Each number is 500 + 40 x the weight over its row's rms, rounded and kept within 0 to 999. Layers, rows and columns count from 0. Numbers have three digits each. The size before them is the row's rms in percent of the matrix's.

# layer 3 MLP down (transposed), 640x160, rms 0.226, rows 455-532, columns 0-39
088:515530477525505590410533476553475441542500531524523462517467536510532459510467431435438505547496511479501567532563450466
107:528498521553507464573452494508535457493524477465467487495540498472494511539549475518420538439547544496544563495531518502
107:488540507485502468539460465555519497478461554514478587456512482494542486470426579514460508497489484533461473513534443490
083:460509417512547535511550519476479505519517550525486589477538539549536486507547450516452522469508532544524501502488527538
107:428484506486510542472535457471476529602484581538497467428458527453471456371519505562418535548472506475486587497522551526
105:466446467525491460533488475462595507458510496515563516509548486499463536547463530498531512464530404477484470484459465487
097:490507485491517482505400575534448501492531479435562454493474561538483544542484544556454539511475529520467513470537545479
110:478555525510523484557482519483532410454489556580510429561472485536491506417530470571424503588553485504449520575500458460
097:573461486499512433508535463459538571471432515493515482465508537502461438458534545475448446556546541545535559441521501523
089:509508505469498566524506486495465474457604520577455532467512506593444528519574452505442477421522472495502509495560491511
116:590504510446453571513492425541526535525503508532491500533478522479479490514475462469507508530564483447514524510508434527
108:589506542405533493541567519434444528531561544482495443489494431521454463503482470533509485503460544498475571535476435540
086:470472500478505601514525435456434443503509473540507474496511445519461460471563473488519460533474484536518533486544516507
086:501531518522493451469484509471487527519436586478516511535537486536500457531477492503445525444483509520563467478530461503
102:512503479469450484426562462420529523495508512598523469530409431500494497510484456535468468479567529464515527587489553517
101:482494513489491520533450526470496476445492547558509520489561587622459423428497540462533559554517468509514474479472513483
117:475437466598524461523555471478554528514443457504506543486418451505552491455467469549522478509458476492508528506530411530
114:532485516482498539460493508497547477544519478483461497516398476562465523568500474565486503435474468584545528491477591577
084:587538493526421579509550524508519500505508445488526569532375506505539462466515537483480478503515492504533543487552549555
101:497491557550507449503457502462594356502518466505531501590542540534537480419452517463475478536478458528556492457490473524
097:522534480490437454522492485548481610465535499483482516426425502474481521522463536511538581446466460428557480488499515511
092:563482507472535477496478408530449588468461482445436422494479504469442499466538534501441488572482502462547481506474501548
099:526472473488472526488453464487549410467404564581521476527498524528460522489509505529533495555427457522521459516492534529
106:522524436522496474495448470477545502444504453535423539430515513475499512477523476484459442463559494457470524464499499526
090:507535511491480547471479493536515483434490543501452434506487556509520452532539562516506471551530465486516432481429495520
076:477510488510487497437569454497477479481451573391509478502438548520519513595532479529504487536509518441483413528639426479
116:496448468478460481530472448524499517504490504519528497502537449469482500575512503553483611480586497435541526529495512443
090:471469497562443505503491520492489456533475516452555531521515465471598573429525472529466577549532510494513528522518426455
085:528517461512529456488519473474564508529584433466486546439521487461469519494430583471525511395436473529580539512523493491
093:463539502517424469476445513535544498439531473491515547507427526502603498499470523485522526541447468577453567455542514512
092:541494523478455542517494493497507506468509501440512563529518567511492492509542389569500543394521538532437453486471602519
101:424460525508537418419483560516524481530451535441527516510435497406513468452501501469441516557430497464447524485466483542
114:489494410537495533448509484532528486487525548415466468489516502431483649459451470511526463544406545468483537471510472433
084:531466503547521590412486580483560536505492496544531416497527577463466514468509553495550526521499437510417416451449527480
087:449521560482494562490520470480455481522507512502559473494556528515549538490483517478483454406472480431435506520505555423
098:544560445506497494493424456470551543446469450543496462540378493519482500561511553447522467455483538446550495512513430485
078:454509504513460511411504446474435536506428447405515551482450475446482497457474442501449568425474447568499479459431469461
098:503476467518463623440525485518455522525426491510507510507457498519547429443527525572434554545534475487532467522504553545
108:499518486521497520507522549504442507461534537528515456496451555494539436467444504530421459513572503515437519516569519511
104:529582495408522455537479507475519495508539488525538445464572519476520516564527481552535458542567548548470450475481478482
108:493574498550406500462464490521500485424488609484556504513446536467514437442512433445514550510498528518562446482508503539
101:558525500526507500488497516503533525515505431499528423527497537409427491492448515436555473488534510451434538496460515511
100:499518622601514648478473504515518432502510585512534543496514477510522513559444501517458532477502521483444505475500519534
098:535497510503428463483531517472422462435514485509509537575466481473533619491446543463444455517489528528478522526520502408
095:575541478475527570472533508471452545503429519521553562482518531390537496507480457467578404509491487543530407485527526506
090:548535537467483528464512512495513557483459517549504491508497477560552516513551456521516498463457529493424501496539525544
097:564563513540491618518465458509518483482522492525492532531475461537415415543442427464491506547512463526513576470445543522
087:467390486455543446488470446479536437599601494519505491595511511530493524437505583488483475481512483512490530515494436541
108:354433554441467505477465453541491417552550563586479518532539504453530523487515558550561521552457557520490615548510495511
094:529489505507447511488507488436543453525490606515475510574523480511504509445511511502554530500511531452431537532472537540
098:530471485418528491418522561502453535478505450502488486521439507447489537515562442475523574495431458489505457546551537469
092:454523452516547560528512470525520443552482510468591555518438458487494504502547507507497486466495497538460503515476495507
082:536518445455482479426467469491425478504478567572445480448480458481517526534491524506460442613545487523464457518412496474
107:547545504553457554449523540508529487514539446535490529420449466493467489489476553521516517452469479474523468459533500511
102:489496488532451576492493499431478497525442532526501503488460493509451461502492528529500503538454513441507445434476520477
097:521518459440489549412487509525499487444571559481505530491525507557523501525460577549535508558549452562484462477387439464
097:415407477497569452481468558530497507561561491459487442527518533516535494541522548527463526497484511498496549514487502498
107:536505478549514432441491503522509507495444432470495411464495538513465501508478586427499423596522514498450486531514500525
087:489424465456514547495508513418562441511535492572424549444560497515547470458540528502424587503557593490476544518465494451
101:507490505504510517460528545473460501516540522526496528514446487489497389456443517481515489444519573395477448454504505492
104:497491477492445548438472505526565568515487552495450534629625491462564496534526497453492488478454500454406506484559520540
093:530513485538518501480479506470463506503441498486570487473455554404528454451516514481488498474463474483477511491522534433
120:541506536575533427525492546551468587453475481534441490502533493441424510532528464522513426499505546549509431534501545436
100:567497571547512494542480437529525550454549495532530456455514463451489472507508524474433459473457558485529531492527505458
098:434486449452529545503503486512504501493501491529472515502570482514531533474553476516536554458503466480492497505466468498
103:466450464449509508409457499412515466501511507535478509547583527508474434383539455497583499499526526495540454561433497551
098:449474433455554569476553520500504506506491459442459530542572508504455473496504497532548569510350434482507577504544459483
106:430485478522550487533490504524504471496438513496432516453466441498567411498477488506522459608518472473522542464476537526
101:490458501410482470514513496534477539536503468449516431555561590505531455469506461460489479487508546476454453484486561500
105:533503467486519453508458499558458498442535541544512451447529504501519492451490506513571553503413520485485488518510524459
089:530532491560473447479560513471439524476508528527492540526581472445386521507528450560481573504501498476471545466410459509
112:489479561415467515545505509512490451480515562493498519530453470471544422403421559477442539495448526533507547522483516547
093:485596471532469529481567453507555476432516419484486464525520525553536438524459542578542517443526501539496498492447550472
079:483494553471521466510581463483475495504520468526525482494559467505503488483588506491490463502487444548502462546476493516
101:517416504414455452516446518496494490530463594413489548518503478549490529550497472514480502430553537531479524527416506534
137:400515509453512449417497555556572492496536570461565564494491496470530558475456463464577483546463528492449537557488413489
090:520519454559486504527560493449558482452447505551527476440431471508501479462503456570469530516499424460557553474474523505
111:472526517511494530512499413510482456531486481572439539524530523480444483527447497510502529490534490473579447480543513474
# layer 3 MLP up, 640x160, rms 0.234, rows 456-533, columns 0-39
106:560457446408627474462517526523564506471504498477472462535471505445475535441558536490479503545489457547455525479481464488
102:463490424487532479519492509510471473535508518477471575503492494529493480496566501550439443527495489567505512532514471485
096:461451514624528492488500552507518542443454500486569530483464433507554477500562553463548502530485512489437471545544480518
103:478490467496477451477513385520526549546497498505480542508496527490433536527397442498516535489524499485524466518522546465
106:573522501475534470506483508537461549477490572528527472527458478414412468557462507487505528502455552541535481501492630478
098:513448494464504470447481507534468534570462505598459539473455528418470501493530411477514583539460513483440505524482552567
102:494531526541500469490491512495448489435429557556495534461498520520523473475546445538525440473523515501464453462406524459
098:465478536459523470437491509502506525506532494425464471520511547467483426472504522464502439519456520513461466505489497543
092:469445540529541506542408488473524486464505506496526454415451459496493526519551569443486550577459493531499490501542440490
116:502478458484455475526500525495494507499511533544474464518501473486497506558483491535476453501511556448518427517451508434
116:535482518485475420530485494531484456513482547522471498542431535424452525449524516481552464469434458548531425541480544490
092:491442564547472451576527540540448468477505462526552505465437515514587530531498423473500527486446457487530482548496458447
091:531565532468486490483526593579543496529510516499516476533494530506503510516500563534525478533489496479496544553516490472
109:424601512438517478513478550581515459494478466487543501479569427475443441472498639525459529547481482560445528523508520506
112:487489531477508483429539575521476420566402499502467446547510494523562567555438497501411535531480495534515422531483486517
100:502463542524575552471509526533477519430519482458461500514481545453513524446499450469551542511615517520487469487494537433
101:452551518486511539459474474531530531520519478545514441417510449471516511461490515538473498473446512474578480587510550510
102:467436511464562446460405565548536535502513537506503503522474473523442531466509440516515483545464521561457604518529465508
104:481447471486480509451526493464515596505488487474509495546496508451511559496514583492492488513545591494534471541433594497
099:501521545497530502476512467445490477543502507556466528556525467445525447528517436436496461555526510494478509558573471525
090:402522478535457477506513490524484481453454556459520554467448465491512543482569437415505483562494551528455504522517448484
094:456553474516501518483476469544552513516529505542474583571513521547557477493528487503513405524478519549499477489505553457
095:455430490503515451523494493476483490547510506526509448471470420527488561509454488532477494416558505544511540559526492465
096:513511536509503466546476485521522483537463488489517540514501478499476465467540453499543494488536457481434518448497475474
093:483517440460534527556435479463454467531535473592481484495549466496501505518562525486497487430428524502541496432381531520
113:484444514518471482505531507494552538491507420499453471477454446427522481530537489476474512493575503489502505471537563524
099:535425556525481532563499554538495478537481504522522502517516472511555556415503485493510496537540526456443532548445455518
091:491496530523491517471517573543479544551420508532496506545496499488544472501565407523484481607496505485495509450418495526
102:435423551513600494534512540450484547451516465380521514479509518480504527491526557479468532546575486513453440461546501518
100:492513541521545496545428502577527477551485453459490531543439473469464554568517541554465478486427540443449444513542557496
101:538529479571538556571485499492513539462500393517460458507538563501428520505479569483526465484528494435493452476469579457
109:468391507563547540479505479575505491473531525422461529554489542434507537542519554550472532510571534496532486484580470483
095:513568463460493475531503422476481503496549474444425526526498409519527448513536417497467512448518585468532541561541494559
093:512514463560529522473413505521457491472525484515442452472528478444504459542535493574577515589515561519532568537496527516
096:428509508516562521515454527473481524476523493560553441505472462485491508487468487537504464527521457546571492521515463402
080:501429511430507538560425589472459496500479516475459481500455489502493516569545579508438423532587428492502530532462480567
098:457498516512448388506411479503472577440441447456508497545456510449551519595466502480440442481528502528512488448540518452
102:517522500529571493526527568568510485439502432436545483509444546495466507521509508536513482484520523498493503489462469488
100:436514535510532431523505508525516527494463490505567454432577465436552518502522519498503432501559527536534463503498515465
101:499529526573559493496478511478496564399495447476479493454479541482506490444501541511581511564507544469492541554486416470
099:454550575496511498549499554512498538414526529510478525455511497463528468424507495413499483461518489505517474520408539543
108:462478524468569442516449493513489514522462541478467431434503557498469494544442509435511514496405511538447545495435562512
098:456473543447543467555517538506445517510456575548553517476493475514512530502514518540482559482516502496486467483470418562
103:419555504467532446563516492466491503470477475448493434580495510495483529524538486495501533552511558465523497504493450545
092:503530472524505445580512517591539524552439534491534552476512508519533469599491481506494508465528514433565515494494448471
102:492470516551521526539501496509450439498447525475460496450451416448493493498527550479448463510506513475484473523473504499
093:499564522547495592496539550513523492394477552527483511566503433447493508524468493517484459520476489497458523529517539488
102:483493513519474472510492516517527477451524531444477483537454486467509473476459552503533416598445526518521520480505516559
100:548525493525507428526499389533491536517468510463521517495522489473467518507491484530529460497494499569481471433514471545
100:553485529529505466529511462556482501536470491576552484511502528551463524528435442447530489428485397532528457478537510491
093:555501502562467556574482510498538512450455427499413501557483480505586537488526527568496488542483407486568539522521504490
097:504530516502483526540487592484543480512511408394566504447505478548465560535480520503513560462527478506497530531487494522
104:532481481427446435536468510577515513476549443539484582483440510430519487485532486508535438454441531532477443454530506537
099:431469488493438496540404496562497578542460446491517450537481484365499547502390545495514464484496561497516454510443549462
093:421491525524557498480510480523519548529509497428480537431503477478520524488503544488534485450501508563525543547535565502
108:482463503514517462460498481521494531478473502481463558542549476522454478497501522449514471437460550536545474501563509510
116:483542505541410446483507538539469469510462471519540541447515594506518479527483498526483482505431485554539501483543466508
090:473437444470542498467493576515514516521542545487498461408601496501533446502558520525464514530427549528548408527460465507
095:473459531545539450589502490524512536526564483542458486485467499560464472587468451442522562441517533446499496466421522560
105:555474462465519470443510443517540557536476570487471507543414475464526455496535402532440493568475472444478536540485530456
106:462480558511530544520430482459515512521515445477528515502447480494465453577602460511471500554455549486476457524411536459
109:587488438506490514474450512505493467547504459496548464456492510501482502505526493551415473460592547466520488516455566405
094:451486524487528463472518458534498475575497464542470473460504497452467466592460440524543497556470510507509465527455512533
096:486583514544442489539482431509555493487539528485485576447490483504485522475474548509541468523492503500473524457539513439
097:533482461529545466497443528492490479453480480486522532518516481480525451474493552450542503495499499440564500558447446482
093:492506479505505523449544528578470402492463476454485511505552458486480565497470489512484478532457462480526449470508529578
100:487489469558523500544520509563548512515495501428525531506523526499494516494528503483475401519529458505410491566519524517
106:558523521470426460551470487538546496535517467490515508519564546512570506505500477492556473501449460455574548541510416455
110:522492505490426477540538435493437441489459456429443453413529490563433478504456457570501473563501490536518523501520528516
093:424492546419496528486425504511543496527524456502491461475473412563498458545543522486472477522439525487535463525537470500
097:493539458557577491513573485452486549478477465510513423495512399513503565476541508525540510451482468472464497492534524453
096:479459495535515513486510507440536568544525566515522529532488481471519539506543429466500428525496477507513484504516486591
090:481490479534502534498505528507523543485473491524458528504444514485535454499488505474600499493469485416460459534521452495
093:459567456536586494565459468488435539536504591409541498468508449527480504465512508459578510473467528452536429517494542549
123:469550477599476483553422560479564461549543473524500567425592508530493497456437562469485423480524535446458545563488450533
094:473520473513460509491484559552499533459432503512511544535577475478453417554483513455473480438524504609501477446523514522
104:501585501482489495527487534503464440440511508493493464452525505486448569517513478434547556420505511488479459538419495475
111:502524473508521499512426537498480556537383483505565522498455529479556486484493478442536557557508494508594485479499508551